Weights of a small GPT-style language model, trained from scratch on English Wikipedia.
Architecture: biases, attention and MLP in parallel.
Training: a variant of Adam for these matrices, 158M tokens.
Each number is 50 + 12 x the weight over its row's rms, rounded and kept within 0 to 99. Layers, rows and columns count from 0. The size before them is the row's rms in percent of the matrix's.

# layer 9 MLP down, 160x640, rms 0.157, rows 0-159, columns 360-399
104:48 53 19 29 48 45 44 48 43 43 36 57 68 51 20 62 63 35 46 50 38 47 51 51 43 62 58 52 42 46 52 45 63 48 39 45 47 49 55 33
098:52 40 52 52 49 50 70 48 51 39 44 48 52 57 74 56 45 56 68 48 75 46 39 54 59 49 56 50 35 38 40 47 56 60 63 58 51 53 47 68
149:63 43 29 47 55 58 38 57 49 53 57 61 58 54 53 42 66 81 37 54 53 34 39 30 71 47 56 58 38 56 33 35 47 56 54 61 41 38 54 57
101:41 62 48 42 50 64 42 63 47 75 53 37 45 39 65 62 56 46 43 61 44 39 60 53 48 44 36 53 45 62 67 64 45 69 32 56 60 66 39 40
104:64 47 48 76 43 63 58 61 66 34 65 41 69 57 40 48 58 50 43 28 55 43 40 45 35 69 54 45 61 05 25 12 43 60 48 61 55 28 69 41
094:24 48 55 60 45 18 52 46 50 44 47 75 47 49 55 46 39 61 52 62 52 45 29 49 64 62 48 62 27 64 44 73 46 49 34 70 67 60 43 51
098:57 56 55 51 57 60 56 39 38 51 79 42 57 56 62 41 63 60 44 59 34 53 43 65 53 30 47 45 69 51 45 31 45 54 52 46 44 46 48 59
093:60 50 56 57 53 56 51 61 85 61 42 31 31 58 77 46 49 32 33 46 37 27 58 31 58 68 51 64 63 63 32 34 58 46 38 65 54 48 50 59
107:45 52 99 45 53 56 26 60 45 63 46 65 34 44 59 50 44 40 60 37 68 67 67 80 47 48 37 47 55 59 73 60 37 37 58 66 49 36 35 60
132:33 56 52 51 46 31 65 35 48 48 37 30 51 42 35 64 42 45 61 55 49 51 55 56 47 43 55 73 54 74 42 50 49 50 41 47 70 53 45 55
098:58 56 52 80 52 48 75 34 60 33 45 52 49 60 25 53 46 56 51 51 46 44 54 56 61 47 34 67 56 71 37 48 50 54 33 31 49 66 47 50
103:48 51 39 55 54 47 63 46 62 72 49 25 63 48 34 52 59 43 48 54 45 35 56 67 45 42 65 70 72 62 41 31 47 44 51 37 53 51 37 40
104:41 58 49 53 44 51 28 17 36 33 60 70 71 44 59 47 39 47 43 33 70 63 54 58 36 50 26 34 56 43 50 46 65 26 49 30 37 69 48 57
094:55 42 57 31 51 74 53 28 30 47 52 46 51 46 52 39 55 47 32 48 83 27 68 41 49 37 77 35 46 20 43 29 50 38 58 71 30 36 46 24
091:53 63 41 29 46 39 58 64 50 57 59 61 90 53 45 81 48 53 57 34 63 51 48 60 41 69 57 55 24 50 37 59 50 63 35 48 33 54 60 54
097:63 55 46 68 57 35 64 61 50 56 64 46 51 52 69 68 44 55 60 43 43 34 55 31 63 63 36 46 42 60 41 54 45 61 62 58 42 65 37 33
094:53 42 32 70 44 70 39 59 60 48 55 62 61 48 67 47 47 54 28 52 81 60 41 45 43 43 36 53 49 50 31 58 55 58 49 44 44 45 43 40
098:43 68 69 77 57 74 71 64 53 45 59 35 36 45 56 44 46 59 39 53 57 60 38 57 43 54 75 55 53 24 55 38 45 29 60 47 65 70 45 28
093:56 65 66 70 57 57 59 42 47 79 43 34 64 41 58 77 44 66 46 53 57 57 55 78 53 58 46 47 64 53 32 22 50 55 49 47 49 51 31 52
099:64 57 50 51 70 56 70 40 45 65 36 56 31 63 55 47 57 72 43 43 48 42 34 39 33 51 56 55 45 39 63 41 50 55 44 35 33 42 53 43
096:51 25 65 38 59 61 44 47 45 45 41 49 49 65 42 51 74 43 51 50 46 26 37 53 46 42 46 31 33 51 60 46 34 64 53 48 42 28 58 29
100:39 54 44 61 40 26 56 70 61 56 60 54 77 38 51 34 43 56 40 47 40 46 43 40 41 27 35 59 56 70 53 47 39 52 55 65 50 46 50 33
100:63 56 62 37 71 31 54 69 29 50 50 47 36 49 52 46 41 48 40 63 61 47 57 56 59 46 45 48 29 65 41 72 49 46 32 64 29 63 43 54
097:53 28 36 63 38 32 55 46 42 54 55 61 69 55 60 62 57 48 63 52 45 37 46 40 46 46 54 41 52 67 51 66 58 56 34 46 55 56 61 70
104:46 54 53 44 46 52 46 63 55 55 26 73 54 46 44 18 53 32 56 41 44 69 61 42 41 70 71 54 39 44 62 78 62 31 61 58 53 48 33 53
101:39 41 63 60 50 42 56 42 56 46 49 37 57 56 66 44 64 52 53 69 35 28 60 63 54 61 45 46 51 31 50 56 29 56 19 52 56 51 53 37
096:51 44 56 50 47 53 50 38 49 49 56 52 41 45 23 44 48 54 55 40 40 48 47 66 46 50 67 69 57 28 49 66 59 50 57 37 60 80 34 42
097:46 44 42 49 54 39 63 50 56 66 51 53 58 56 25 39 48 50 46 44 52 54 45 41 76 40 45 42 46 32 43 59 71 51 75 41 52 48 58 52
099:51 42 63 49 52 24 44 37 66 45 38 39 53 42 54 56 29 44 40 49 40 51 62 62 33 49 78 47 63 49 55 58 35 49 41 61 49 54 49 33
104:51 57 43 50 54 54 39 52 41 55 31 26 31 43 61 38 40 64 38 32 51 62 46 44 58 73 67 33 54 62 51 58 55 61 45 58 46 35 51 41
097:47 50 52 48 57 64 55 55 31 46 52 59 30 51 56 49 69 41 45 37 16 23 35 59 71 46 41 41 47 57 47 30 29 76 24 39 50 59 65 42
087:41 48 37 68 31 47 56 34 50 35 64 72 55 38 55 46 57 48 44 53 52 63 46 50 57 46 58 58 55 28 56 64 60 71 50 58 60 63 62 48
099:45 50 42 64 58 66 64 68 38 47 40 43 55 51 26 42 41 58 63 39 45 35 72 51 43 51 43 49 74 45 27 44 40 66 49 35 39 32 64 24
090:39 43 43 35 63 31 57 62 37 41 45 54 44 49 54 27 61 44 45 42 59 65 31 43 49 44 33 49 43 59 64 64 29 57 36 59 41 36 52 47
097:54 69 17 53 58 61 60 52 38 34 71 61 55 63 63 58 46 55 50 69 58 51 43 27 64 57 70 50 48 62 39 59 38 65 43 48 62 49 38 48
102:67 50 77 62 60 51 44 41 60 69 37 68 39 61 59 56 55 38 46 40 51 27 26 67 41 64 36 52 39 65 50 20 62 38 61 41 44 37 57 57
099:41 52 45 68 50 58 45 39 58 56 57 33 35 43 39 47 53 50 57 47 44 31 47 54 48 44 27 28 36 65 61 44 33 42 55 52 42 47 53 67
098:45 48 42 32 36 40 32 52 63 52 57 56 56 57 37 47 44 52 32 70 37 41 42 75 37 70 51 67 54 29 47 55 32 57 43 47 50 60 46 53
105:69 34 54 56 55 50 36 37 61 69 46 21 47 47 39 46 47 46 68 30 27 34 57 47 62 54 69 39 54 27 44 49 40 70 46 49 76 75 38 43
098:53 60 55 39 54 50 49 69 52 52 51 57 62 52 65 66 55 44 69 77 48 79 48 65 44 55 62 41 20 69 67 85 60 56 43 33 41 48 61 32
176:65 44 55 53 48 47 44 37 26 47 52 69 64 49 47 42 60 57 64 47 59 67 15 53 61 48 44 59 66 49 68 64 47 63 44 45 46 37 50 35
094:42 54 43 51 35 36 64 33 61 60 57 38 54 59 50 49 63 23 45 41 73 62 48 38 50 79 83 38 52 44 46 33 64 23 38 69 48 61 66 73
100:71 62 33 51 54 35 60 57 58 43 53 29 55 63 57 45 53 51 48 53 27 66 68 66 60 40 48 40 45 73 80 65 68 31 38 46 52 54 41 56
100:39 34 28 47 51 44 54 52 60 43 42 53 59 56 43 18 62 40 15 17 34 56 44 64 46 32 46 55 47 29 60 49 59 40 57 47 53 47 51 24
098:50 56 43 28 44 83 48 52 64 56 38 56 48 49 56 66 59 55 55 45 43 65 54 53 44 23 55 41 47 35 61 63 44 43 47 43 43 49 71 51
092:45 36 72 44 43 59 55 52 52 35 30 45 29 34 39 43 52 48 58 43 59 46 37 50 33 54 37 46 46 61 51 44 35 37 54 56 42 54 50 46
099:46 42 41 55 68 55 39 72 33 39 53 23 58 52 46 54 38 54 31 32 57 54 61 52 41 63 64 56 46 60 34 63 65 67 39 52 46 58 74 64
099:43 34 60 39 38 72 53 37 35 61 36 67 37 49 42 32 36 55 62 72 56 42 56 46 61 48 43 33 63 62 46 56 33 41 32 52 36 42 48 54
104:43 45 43 42 67 22 49 29 48 48 56 37 88 51 35 38 47 58 39 46 42 55 49 47 30 37 78 48 56 47 48 47 37 59 44 55 63 44 44 35
098:50 50 60 66 34 51 39 32 52 44 58 62 54 44 41 55 76 52 35 61 43 87 48 62 23 55 50 57 47 50 46 66 55 42 59 52 50 35 53 56
096:57 70 91 51 65 85 66 62 32 49 44 51 32 58 55 59 38 55 48 47 52 65 36 31 65 48 45 39 62 62 71 48 56 39 56 43 39 36 65 33
094:42 60 35 42 52 50 39 53 23 69 49 54 84 53 38 46 46 63 50 54 67 79 59 51 41 44 58 43 50 65 51 46 48 40 46 44 66 51 74 36
101:58 59 52 41 50 55 58 60 58 62 39 39 41 46 73 55 58 47 56 60 48 57 64 28 61 64 48 49 43 75 55 60 61 49 53 49 28 59 58 44
099:48 53 35 44 39 45 66 66 53 32 52 35 49 61 36 58 60 41 31 39 51 61 32 56 48 54 30 64 64 64 36 47 54 46 49 48 65 61 37 38
105:46 50 58 68 32 39 48 58 68 30 40 59 51 39 44 51 36 54 36 72 50 71 58 51 62 52 32 51 34 55 60 82 50 37 53 55 68 48 62 33
103:47 54 27 63 57 53 45 48 47 61 39 67 53 48 43 43 33 52 52 57 45 34 59 49 59 37 50 46 64 49 51 73 53 53 45 51 44 61 38 63
095:32 51 45 45 53 44 60 61 50 47 60 71 59 53 40 37 65 53 45 63 62 50 76 49 51 49 41 61 42 33 67 89 47 53 55 57 42 49 49 52
089:56 50 54 56 48 54 51 47 41 48 45 67 42 39 52 65 52 57 41 58 22 52 74 32 50 46 68 40 53 26 48 31 74 48 56 43 62 42 50 77
093:45 48 47 57 45 46 41 49 51 52 52 73 59 50 25 53 55 48 66 15 50 53 65 43 29 39 41 52 31 49 58 61 63 46 44 36 74 69 51 46
112:63 68 65 40 64 55 48 22 49 40 45 78 66 58 39 45 54 54 50 57 48 70 57 64 50 42 58 48 59 71 57 62 68 42 35 59 36 40 41 60
100:51 47 48 62 42 42 53 70 49 55 53 51 49 69 58 54 54 39 53 38 44 44 59 66 43 45 48 72 56 51 54 55 38 48 67 70 67 70 35 44
105:57 54 68 48 51 52 47 55 48 53 58 56 51 58 74 52 60 66 71 74 23 63 74 46 54 47 52 40 29 83 55 42 58 32 34 45 53 45 28 54
105:57 33 42 34 37 44 61 57 56 41 48 44 46 26 47 31 54 47 40 60 57 46 40 48 54 49 63 47 51 59 49 47 46 64 56 63 58 55 57 48
094:52 62 43 43 43 61 59 41 68 55 37 17 46 58 46 48 41 41 41 43 54 56 39 33 57 54 74 40 47 25 25 49 41 56 57 54 68 56 55 46
095:38 73 23 24 68 23 70 55 43 64 40 60 57 51 48 60 65 48 58 59 58 30 57 20 70 76 52 38 51 56 28 44 43 41 55 52 66 27 37 51
094:41 60 42 64 55 34 54 56 53 23 65 51 67 52 38 53 38 54 42 48 34 36 56 43 54 65 50 48 38 55 36 62 45 57 30 54 31 27 43 53
096:47 45 43 40 64 61 62 45 55 49 68 65 57 53 22 46 67 42 44 39 53 49 28 52 52 45 59 54 58 64 57 27 43 61 43 63 55 74 54 58
098:54 51 43 58 64 66 47 57 73 56 66 45 55 74 65 51 59 48 68 48 63 68 85 25 47 50 58 30 54 45 28 41 54 49 62 28 61 51 56 48
101:46 58 31 50 53 46 60 58 49 42 66 44 56 50 45 53 35 45 21 43 49 35 61 57 45 71 33 82 43 52 32 64 49 56 48 63 39 42 62 52
095:57 13 58 47 66 47 73 60 76 59 60 36 63 41 38 49 48 44 67 74 62 46 63 44 54 54 46 52 71 52 48 47 44 54 57 60 51 60 47 65
097:40 55 76 31 47 63 48 52 57 65 57 51 37 37 38 36 37 33 37 62 24 36 57 47 59 48 60 76 53 63 52 68 44 49 71 53 50 49 46 58
098:45 60 65 47 38 43 36 54 47 52 32 53 64 46 30 39 33 40 49 30 49 62 42 53 37 38 14 53 56 35 56 76 57 46 52 37 53 54 43 47
103:58 53 33 49 52 35 45 44 31 54 26 34 39 47 67 46 38 47 85 45 31 44 68 32 60 54 23 30 50 47 40 34 86 37 40 40 52 39 31 55
096:40 61 59 61 51 58 60 51 62 51 54 53 50 56 46 42 39 43 65 35 44 55 54 51 37 42 44 26 51 39 48 54 54 63 73 47 52 78 44 63
097:54 55 72 45 50 33 38 56 55 46 67 63 49 50 56 61 42 31 79 48 36 59 46 63 35 43 58 48 58 51 61 59 33 49 66 36 44 64 65 49
099:59 42 32 63 53 62 77 55 48 63 76 33 21 59 54 48 40 32 34 52 73 42 46 64 56 47 37 50 58 60 42 70 33 68 54 66 62 44 61 48
095:36 50 51 47 53 55 42 59 75 64 57 39 18 54 64 54 43 40 51 66 63 34 51 32 44 43 54 58 49 45 39 45 49 58 34 26 43 58 51 45
095:56 42 61 52 58 76 38 44 66 41 49 45 30 56 83 38 59 44 62 57 34 44 69 57 36 50 59 44 58 51 66 48 55 36 43 54 40 30 56 53
095:43 50 45 55 41 60 62 49 55 45 43 34 56 39 40 36 50 51 34 51 66 18 36 59 46 47 62 69 62 54 60 47 51 47 39 54 47 49 51 51
093:53 43 43 32 44 55 48 43 63 44 53 58 48 55 35 70 55 31 55 60 67 53 66 63 52 51 51 37 58 33 53 61 56 67 49 60 67 54 69 59
097:51 52 50 61 60 28 58 43 60 44 59 65 58 60 70 56 43 48 69 48 57 39 51 47 54 70 36 50 37 52 53 53 44 58 55 39 59 57 57 52
099:54 60 50 50 55 58 33 63 49 34 62 35 50 58 43 49 43 65 42 55 56 28 46 55 64 32 14 56 49 53 35 49 36 65 34 53 55 53 65 45
102:44 50 67 50 52 40 59 25 43 52 55 46 56 29 44 71 51 64 58 40 49 60 45 49 59 52 55 42 45 72 58 45 55 31 38 41 82 51 62 63
092:75 34 65 36 53 56 67 44 43 55 47 42 62 70 77 70 66 43 64 44 65 59 58 69 72 63 20 52 57 59 57 49 51 61 54 38 61 39 51 69
092:40 62 40 49 43 73 63 44 40 63 40 48 40 44 29 39 46 44 48 64 57 85 53 36 36 50 43 51 29 53 30 46 72 49 57 31 61 60 55 49
105:45 43 28 56 40 49 61 44 45 52 49 82 73 41 63 56 51 51 62 52 42 59 30 40 51 56 65 58 46 62 39 49 60 60 60 63 27 49 49 58
099:49 51 50 61 26 51 52 66 56 66 60 48 52 40 51 55 52 53 57 43 47 43 75 38 44 57 77 49 58 67 34 62 58 61 59 60 43 46 57 50
097:57 38 70 71 46 53 49 50 55 56 40 38 42 47 50 51 42 74 57 59 50 33 60 45 47 42 47 97 35 46 58 50 43 64 46 50 41 51 44 62
101:43 67 25 48 29 29 33 56 50 27 55 69 76 37 69 70 52 51 27 54 55 85 52 54 53 41 32 48 41 54 74 60 78 41 53 37 48 45 55 48
094:66 41 21 43 35 47 45 46 43 61 67 24 38 40 55 57 41 60 52 43 38 65 32 50 43 47 36 56 34 49 33 56 59 59 71 45 38 47 47 19
099:47 54 45 62 52 66 40 32 51 55 43 49 50 51 61 27 51 43 57 55 43 35 50 44 58 39 60 64 56 45 46 42 64 50 60 55 54 45 49 41
099:57 51 36 51 53 43 50 59 39 79 61 26 36 44 34 44 53 48 58 60 46 56 48 56 61 65 39 39 65 50 47 57 51 59 57 75 63 71 54 47
098:34 51 42 60 39 56 61 54 74 52 26 58 57 51 51 42 55 53 42 56 43 72 46 41 58 52 43 61 32 48 58 41 42 53 76 49 68 42 58 61
105:51 60 73 37 40 63 49 39 62 54 28 64 47 39 64 54 55 35 65 46 39 43 43 39 39 56 44 43 42 33 47 42 46 42 68 41 73 46 26 61
097:60 40 53 39 45 41 42 53 46 52 66 74 63 52 36 60 50 47 48 30 61 51 49 68 45 54 58 56 61 54 58 50 29 38 42 39 39 72 43 56
093:50 49 47 56 49 54 59 54 43 64 76 70 45 45 58 30 55 67 63 70 48 65 70 46 40 57 61 49 64 23 45 36 34 52 51 65 65 60 62 53
104:65 59 99 42 56 43 51 59 59 38 50 43 46 51 81 60 67 59 62 51 62 56 50 55 49 54 62 42 70 38 64 48 36 34 69 62 40 55 58 47
095:60 47 49 37 47 54 39 44 48 48 48 31 49 21 41 33 44 52 39 25 76 49 48 39 37 33 64 28 47 68 39 54 38 43 46 38 58 66 52 59
106:36 50 80 43 27 44 45 53 64 51 44 43 30 55 72 79 24 39 41 53 32 59 59 44 55 63 85 45 51 41 49 44 40 40 31 52 45 43 48 35
101:42 51 72 47 54 42 42 50 34 61 47 42 37 50 72 48 59 55 50 71 65 59 51 58 65 40 79 32 57 62 57 54 74 33 76 55 54 41 61 55
101:43 51 47 61 52 39 35 61 33 36 52 57 47 55 39 54 53 61 64 63 55 50 63 53 68 43 45 42 49 61 39 42 77 57 45 54 75 70 55 47
116:44 60 54 71 54 21 52 63 38 57 46 41 54 43 48 54 53 53 59 71 44 34 51 54 22 44 53 30 53 62 62 42 77 48 56 60 51 52 36 47
091:50 64 51 53 55 45 56 41 54 54 40 49 43 35 37 51 61 78 43 42 35 56 58 48 64 41 26 60 52 70 59 57 69 46 39 33 38 61 72 49
095:58 53 31 52 56 49 69 44 46 36 65 48 48 42 63 53 47 49 35 61 50 64 50 40 54 69 60 78 53 40 57 31 40 60 44 71 53 65 52 43
092:40 50 91 40 38 69 62 59 47 59 71 49 39 42 58 58 50 31 45 37 25 37 54 45 49 42 62 77 59 40 58 33 26 51 55 46 38 42 28 70
097:36 41 43 44 34 63 44 39 62 43 61 73 51 39 39 34 49 48 42 40 41 56 62 39 42 33 35 44 49 68 52 57 47 51 38 34 55 66 53 53
098:56 54 36 47 37 50 60 43 65 61 64 42 49 62 36 30 48 52 46 71 74 45 64 34 49 58 53 44 49 56 73 34 48 29 59 56 48 38 60 63
101:41 43 39 59 40 45 37 30 38 23 68 46 59 49 38 45 48 59 42 53 66 62 54 47 50 38 60 43 74 41 35 43 36 69 39 45 38 40 62 17
094:46 42 41 40 53 40 26 34 39 49 55 77 66 53 52 40 33 46 48 47 32 35 45 63 57 65 33 58 63 32 48 46 34 30 59 60 69 69 31 32
100:59 55 49 51 45 31 52 41 30 38 52 36 37 56 75 42 56 45 31 60 52 57 43 70 39 20 26 55 58 56 43 42 47 44 47 44 85 50 42 74
096:59 39 27 59 49 59 51 41 48 41 64 58 52 46 36 43 44 41 55 60 54 45 33 49 48 42 41 28 51 37 35 57 41 37 52 73 37 32 58 47
095:66 44 48 72 43 85 47 50 35 48 31 57 45 57 56 44 47 63 40 46 59 49 35 40 61 53 49 52 59 49 53 59 29 34 26 51 33 47 51 56
089:31 39 43 50 44 62 58 21 46 54 45 58 44 55 39 64 47 48 44 36 44 23 24 46 30 40 50 35 41 51 59 37 81 56 54 39 31 42 46 60
094:49 30 33 30 51 33 60 50 58 70 63 23 57 60 52 60 30 53 51 57 64 42 24 47 56 49 75 69 32 29 45 36 40 62 41 43 34 43 53 68
095:24 51 50 59 46 70 34 53 42 21 38 56 73 47 49 51 60 61 61 38 50 73 45 69 46 47 64 64 57 51 41 75 64 34 57 51 69 48 47 74
095:61 57 61 63 56 47 63 68 54 51 69 75 57 27 52 76 62 62 55 73 64 64 44 64 54 52 67 70 61 22 50 52 37 45 45 46 40 56 74 56
097:34 33 58 43 30 66 48 58 49 46 52 34 38 48 24 57 36 40 56 47 74 41 71 35 50 65 34 48 55 75 71 51 67 41 45 46 58 44 46 69
091:47 59 42 30 49 73 66 43 47 54 36 37 27 50 26 76 69 32 38 55 36 58 57 40 55 56 70 63 37 43 62 44 20 66 42 50 65 34 47 67
097:78 40 56 35 54 57 43 64 39 61 48 59 22 55 24 56 47 50 59 56 42 46 22 53 34 67 38 29 35 40 68 42 52 73 59 63 51 35 45 52
105:31 50 75 47 65 43 42 46 20 43 38 65 80 45 50 52 31 40 37 36 57 30 48 40 64 44 36 48 66 35 43 48 56 29 58 32 49 68 57 47
090:54 46 45 52 33 56 47 49 39 42 43 48 35 50 60 36 41 35 68 46 40 64 47 37 56 45 44 25 47 56 67 62 52 49 61 66 53 44 36 48
113:47 51 36 47 52 64 70 44 40 62 46 25 67 45 36 56 33 55 52 44 44 26 62 40 43 55 17 65 37 55 40 46 65 51 45 51 60 58 55 59
103:58 44 56 35 60 45 62 54 36 44 41 45 51 57 49 67 37 43 65 71 62 76 48 73 49 58 79 32 48 58 52 46 63 43 41 29 59 57 46 31
093:44 48 54 47 63 31 36 40 66 58 55 36 27 54 55 61 45 28 50 47 58 76 41 52 59 45 49 48 34 36 59 29 40 61 77 64 38 38 37 62
101:48 45 40 48 59 63 34 66 55 56 50 35 69 63 31 54 52 56 24 52 41 37 57 54 62 35 37 66 72 49 28 26 36 41 50 45 64 44 27 52
099:45 69 79 56 50 59 53 67 68 57 48 62 56 57 41 46 35 56 61 62 51 61 54 59 39 57 50 47 46 48 67 41 42 47 53 43 16 41 57 29
096:51 75 59 37 54 44 38 58 65 42 37 37 44 47 49 60 55 57 60 64 66 38 64 34 52 44 56 58 34 75 64 51 66 33 59 64 35 62 37 45
100:52 41 48 61 50 40 40 53 38 50 78 68 43 43 52 56 42 60 51 30 60 52 59 47 42 35 33 43 56 72 56 64 66 41 73 45 50 58 55 63
102:55 65 23 56 60 49 44 49 61 54 44 18 26 50 56 75 34 49 46 67 62 20 44 61 61 45 49 45 50 63 53 26 46 46 32 59 29 23 54 44
103:61 63 17 39 54 59 40 38 29 40 42 68 39 56 34 67 39 52 49 54 58 52 38 53 40 51 50 42 41 48 47 45 45 53 44 69 75 45 41 41
098:56 50 43 51 42 38 39 59 36 45 54 69 57 44 27 27 56 63 45 46 30 63 56 67 37 51 69 60 35 45 37 52 60 44 49 44 58 42 55 64
092:48 38 57 45 61 43 44 40 18 65 62 84 41 47 44 38 43 49 57 45 35 15 37 53 49 47 24 78 46 77 62 59 46 56 67 58 36 51 51 58
095:51 30 14 50 46 54 37 42 20 25 34 76 83 48 52 65 49 54 44 21 36 60 39 56 50 63 39 39 44 59 37 42 47 61 63 45 48 43 45 45
130:51 37 51 51 53 49 31 59 56 53 57 53 33 40 90 49 56 47 59 58 42 33 56 46 50 53 73 28 71 58 36 34 60 46 73 56 44 35 48 59
095:44 57 33 42 57 57 57 61 69 45 40 54 26 56 25 65 48 54 49 59 44 48 53 44 49 45 55 62 55 37 48 44 49 64 54 62 41 68 37 59
096:54 38 76 30 46 48 62 22 51 42 46 47 41 67 68 65 58 43 45 30 50 34 48 34 44 54 53 57 24 35 65 38 52 60 42 48 36 38 52 70
102:43 61 55 76 43 36 41 62 52 43 43 54 66 51 55 42 39 43 60 65 57 35 46 45 55 64 00 64 38 38 51 49 49 79 41 48 38 42 51 41
098:40 35 46 37 54 39 27 58 72 58 45 59 63 62 52 53 38 41 48 37 46 29 48 68 37 60 63 62 43 31 34 66 39 48 35 57 62 42 67 53
095:56 45 46 48 69 65 32 53 70 36 58 35 41 74 52 44 41 39 64 27 34 58 36 58 58 41 50 46 51 58 64 69 59 38 38 46 61 34 51 35
095:40 30 15 61 31 53 81 54 65 35 62 32 69 52 47 46 58 41 49 42 42 21 45 59 44 44 68 43 44 41 32 41 23 52 33 61 73 54 48 40
096:57 44 44 73 53 37 42 66 55 53 42 25 59 34 38 50 35 62 52 28 46 44 48 35 43 53 39 52 48 50 53 59 62 49 61 31 48 57 47 36
085:55 46 40 42 59 49 71 58 50 33 42 56 47 75 45 44 50 29 57 56 52 35 43 47 54 47 56 36 35 51 83 64 52 30 40 48 41 63 52 44
089:37 45 42 29 48 36 35 32 53 48 49 82 61 44 25 37 69 43 66 63 54 53 62 59 38 37 62 49 38 40 65 46 57 43 39 56 34 58 60 36
097:47 66 58 51 33 60 56 57 68 48 49 53 61 53 34 65 33 51 72 40 42 58 51 60 32 39 40 69 28 71 55 61 53 45 57 30 53 63 53 40
086:42 43 72 58 40 44 41 52 56 38 64 49 38 31 37 58 65 44 60 42 53 48 24 75 44 50 31 74 29 62 33 49 48 55 60 59 57 31 52 51
105:61 31 46 51 45 56 49 41 61 41 35 44 32 41 33 59 46 43 53 27 52 42 61 44 36 55 48 71 44 34 61 51 42 66 55 40 46 50 44 59
109:70 62 72 56 57 54 57 59 55 43 29 41 38 61 58 46 54 74 29 49 38 73 33 65 59 44 49 44 70 67 62 59 46 37 43 33 30 55 35 61
117:50 47 62 47 60 36 47 45 36 44 44 51 32 51 41 48 46 40 46 27 37 85 66 59 51 60 50 40 77 36 59 51 41 46 55 50 42 37 45 59
096:46 61 85 52 49 52 40 52 42 41 51 51 44 48 66 50 60 46 64 55 47 63 51 37 51 52 62 42 54 44 46 41 49 45 62 43 43 52 34 42
103:65 52 29 51 61 51 59 54 50 62 74 54 58 46 43 50 72 67 42 51 62 50 49 39 58 53 37 45 56 40 26 56 65 68 81 57 55 59 62 71
102:49 54 81 51 50 51 34 56 46 40 49 27 48 63 59 46 43 56 45 58 64 69 40 55 57 40 62 31 51 54 73 39 52 55 48 38 43 41 46 49
105:58 67 40 68 43 39 49 31 55 42 38 47 52 38 55 18 58 50 43 66 51 59 28 39 50 36 34 76 51 48 40 66 45 52 44 42 33 37 41 34
100:61 38 61 67 48 49 51 43 52 54 43 58 73 55 29 54 59 40 45 55 58 54 29 65 62 58 73 52 83 17 57 55 50 60 45 49 53 45 49 56
107:45 45 66 49 41 69 48 49 45 57 50 47 41 51 64 56 56 68 66 61 53 28 53 57 49 61 76 50 47 34 55 47 55 57 58 52 64 61 57 39
099:47 48 39 49 48 26 51 42 47 39 49 51 31 52 70 47 42 40 66 59 32 54 62 50 54 60 73 44 32 75 62 27 49 20 38 39 44 48 50 62
094:50 59 42 48 42 47 58 71 40 47 47 58 37 52 60 33 53 54 47 57 46 52 45 48 48 46 53 32 53 29 51 21 53 62 53 53 72 33 57 48
094:39 43 69 30 55 60 39 34 49 74 38 49 27 48 69 57 53 27 62 58 50 61 48 54 32 42 30 57 52 35 55 49 46 45 55 44 33 54 59 56
098:52 48 23 47 48 48 34 66 71 50 53 47 33 63 27 55 42 56 31 45 40 49 55 45 49 40 43 51 52 41 36 44 61 37 45 52 42 71 48 48
114:38 68 39 56 57 38 49 76 49 62 55 48 45 47 85 42 60 50 57 51 64 53 63 33 60 43 46 30 63 45 73 63 38 45 39 41 44 43 38 29
101:52 51 36 19 58 62 38 19 57 57 40 42 42 53 64 49 64 50 54 32 48 48 55 51 59 59 38 41 42 41 33 33 51 63 56 54 54 34 46 70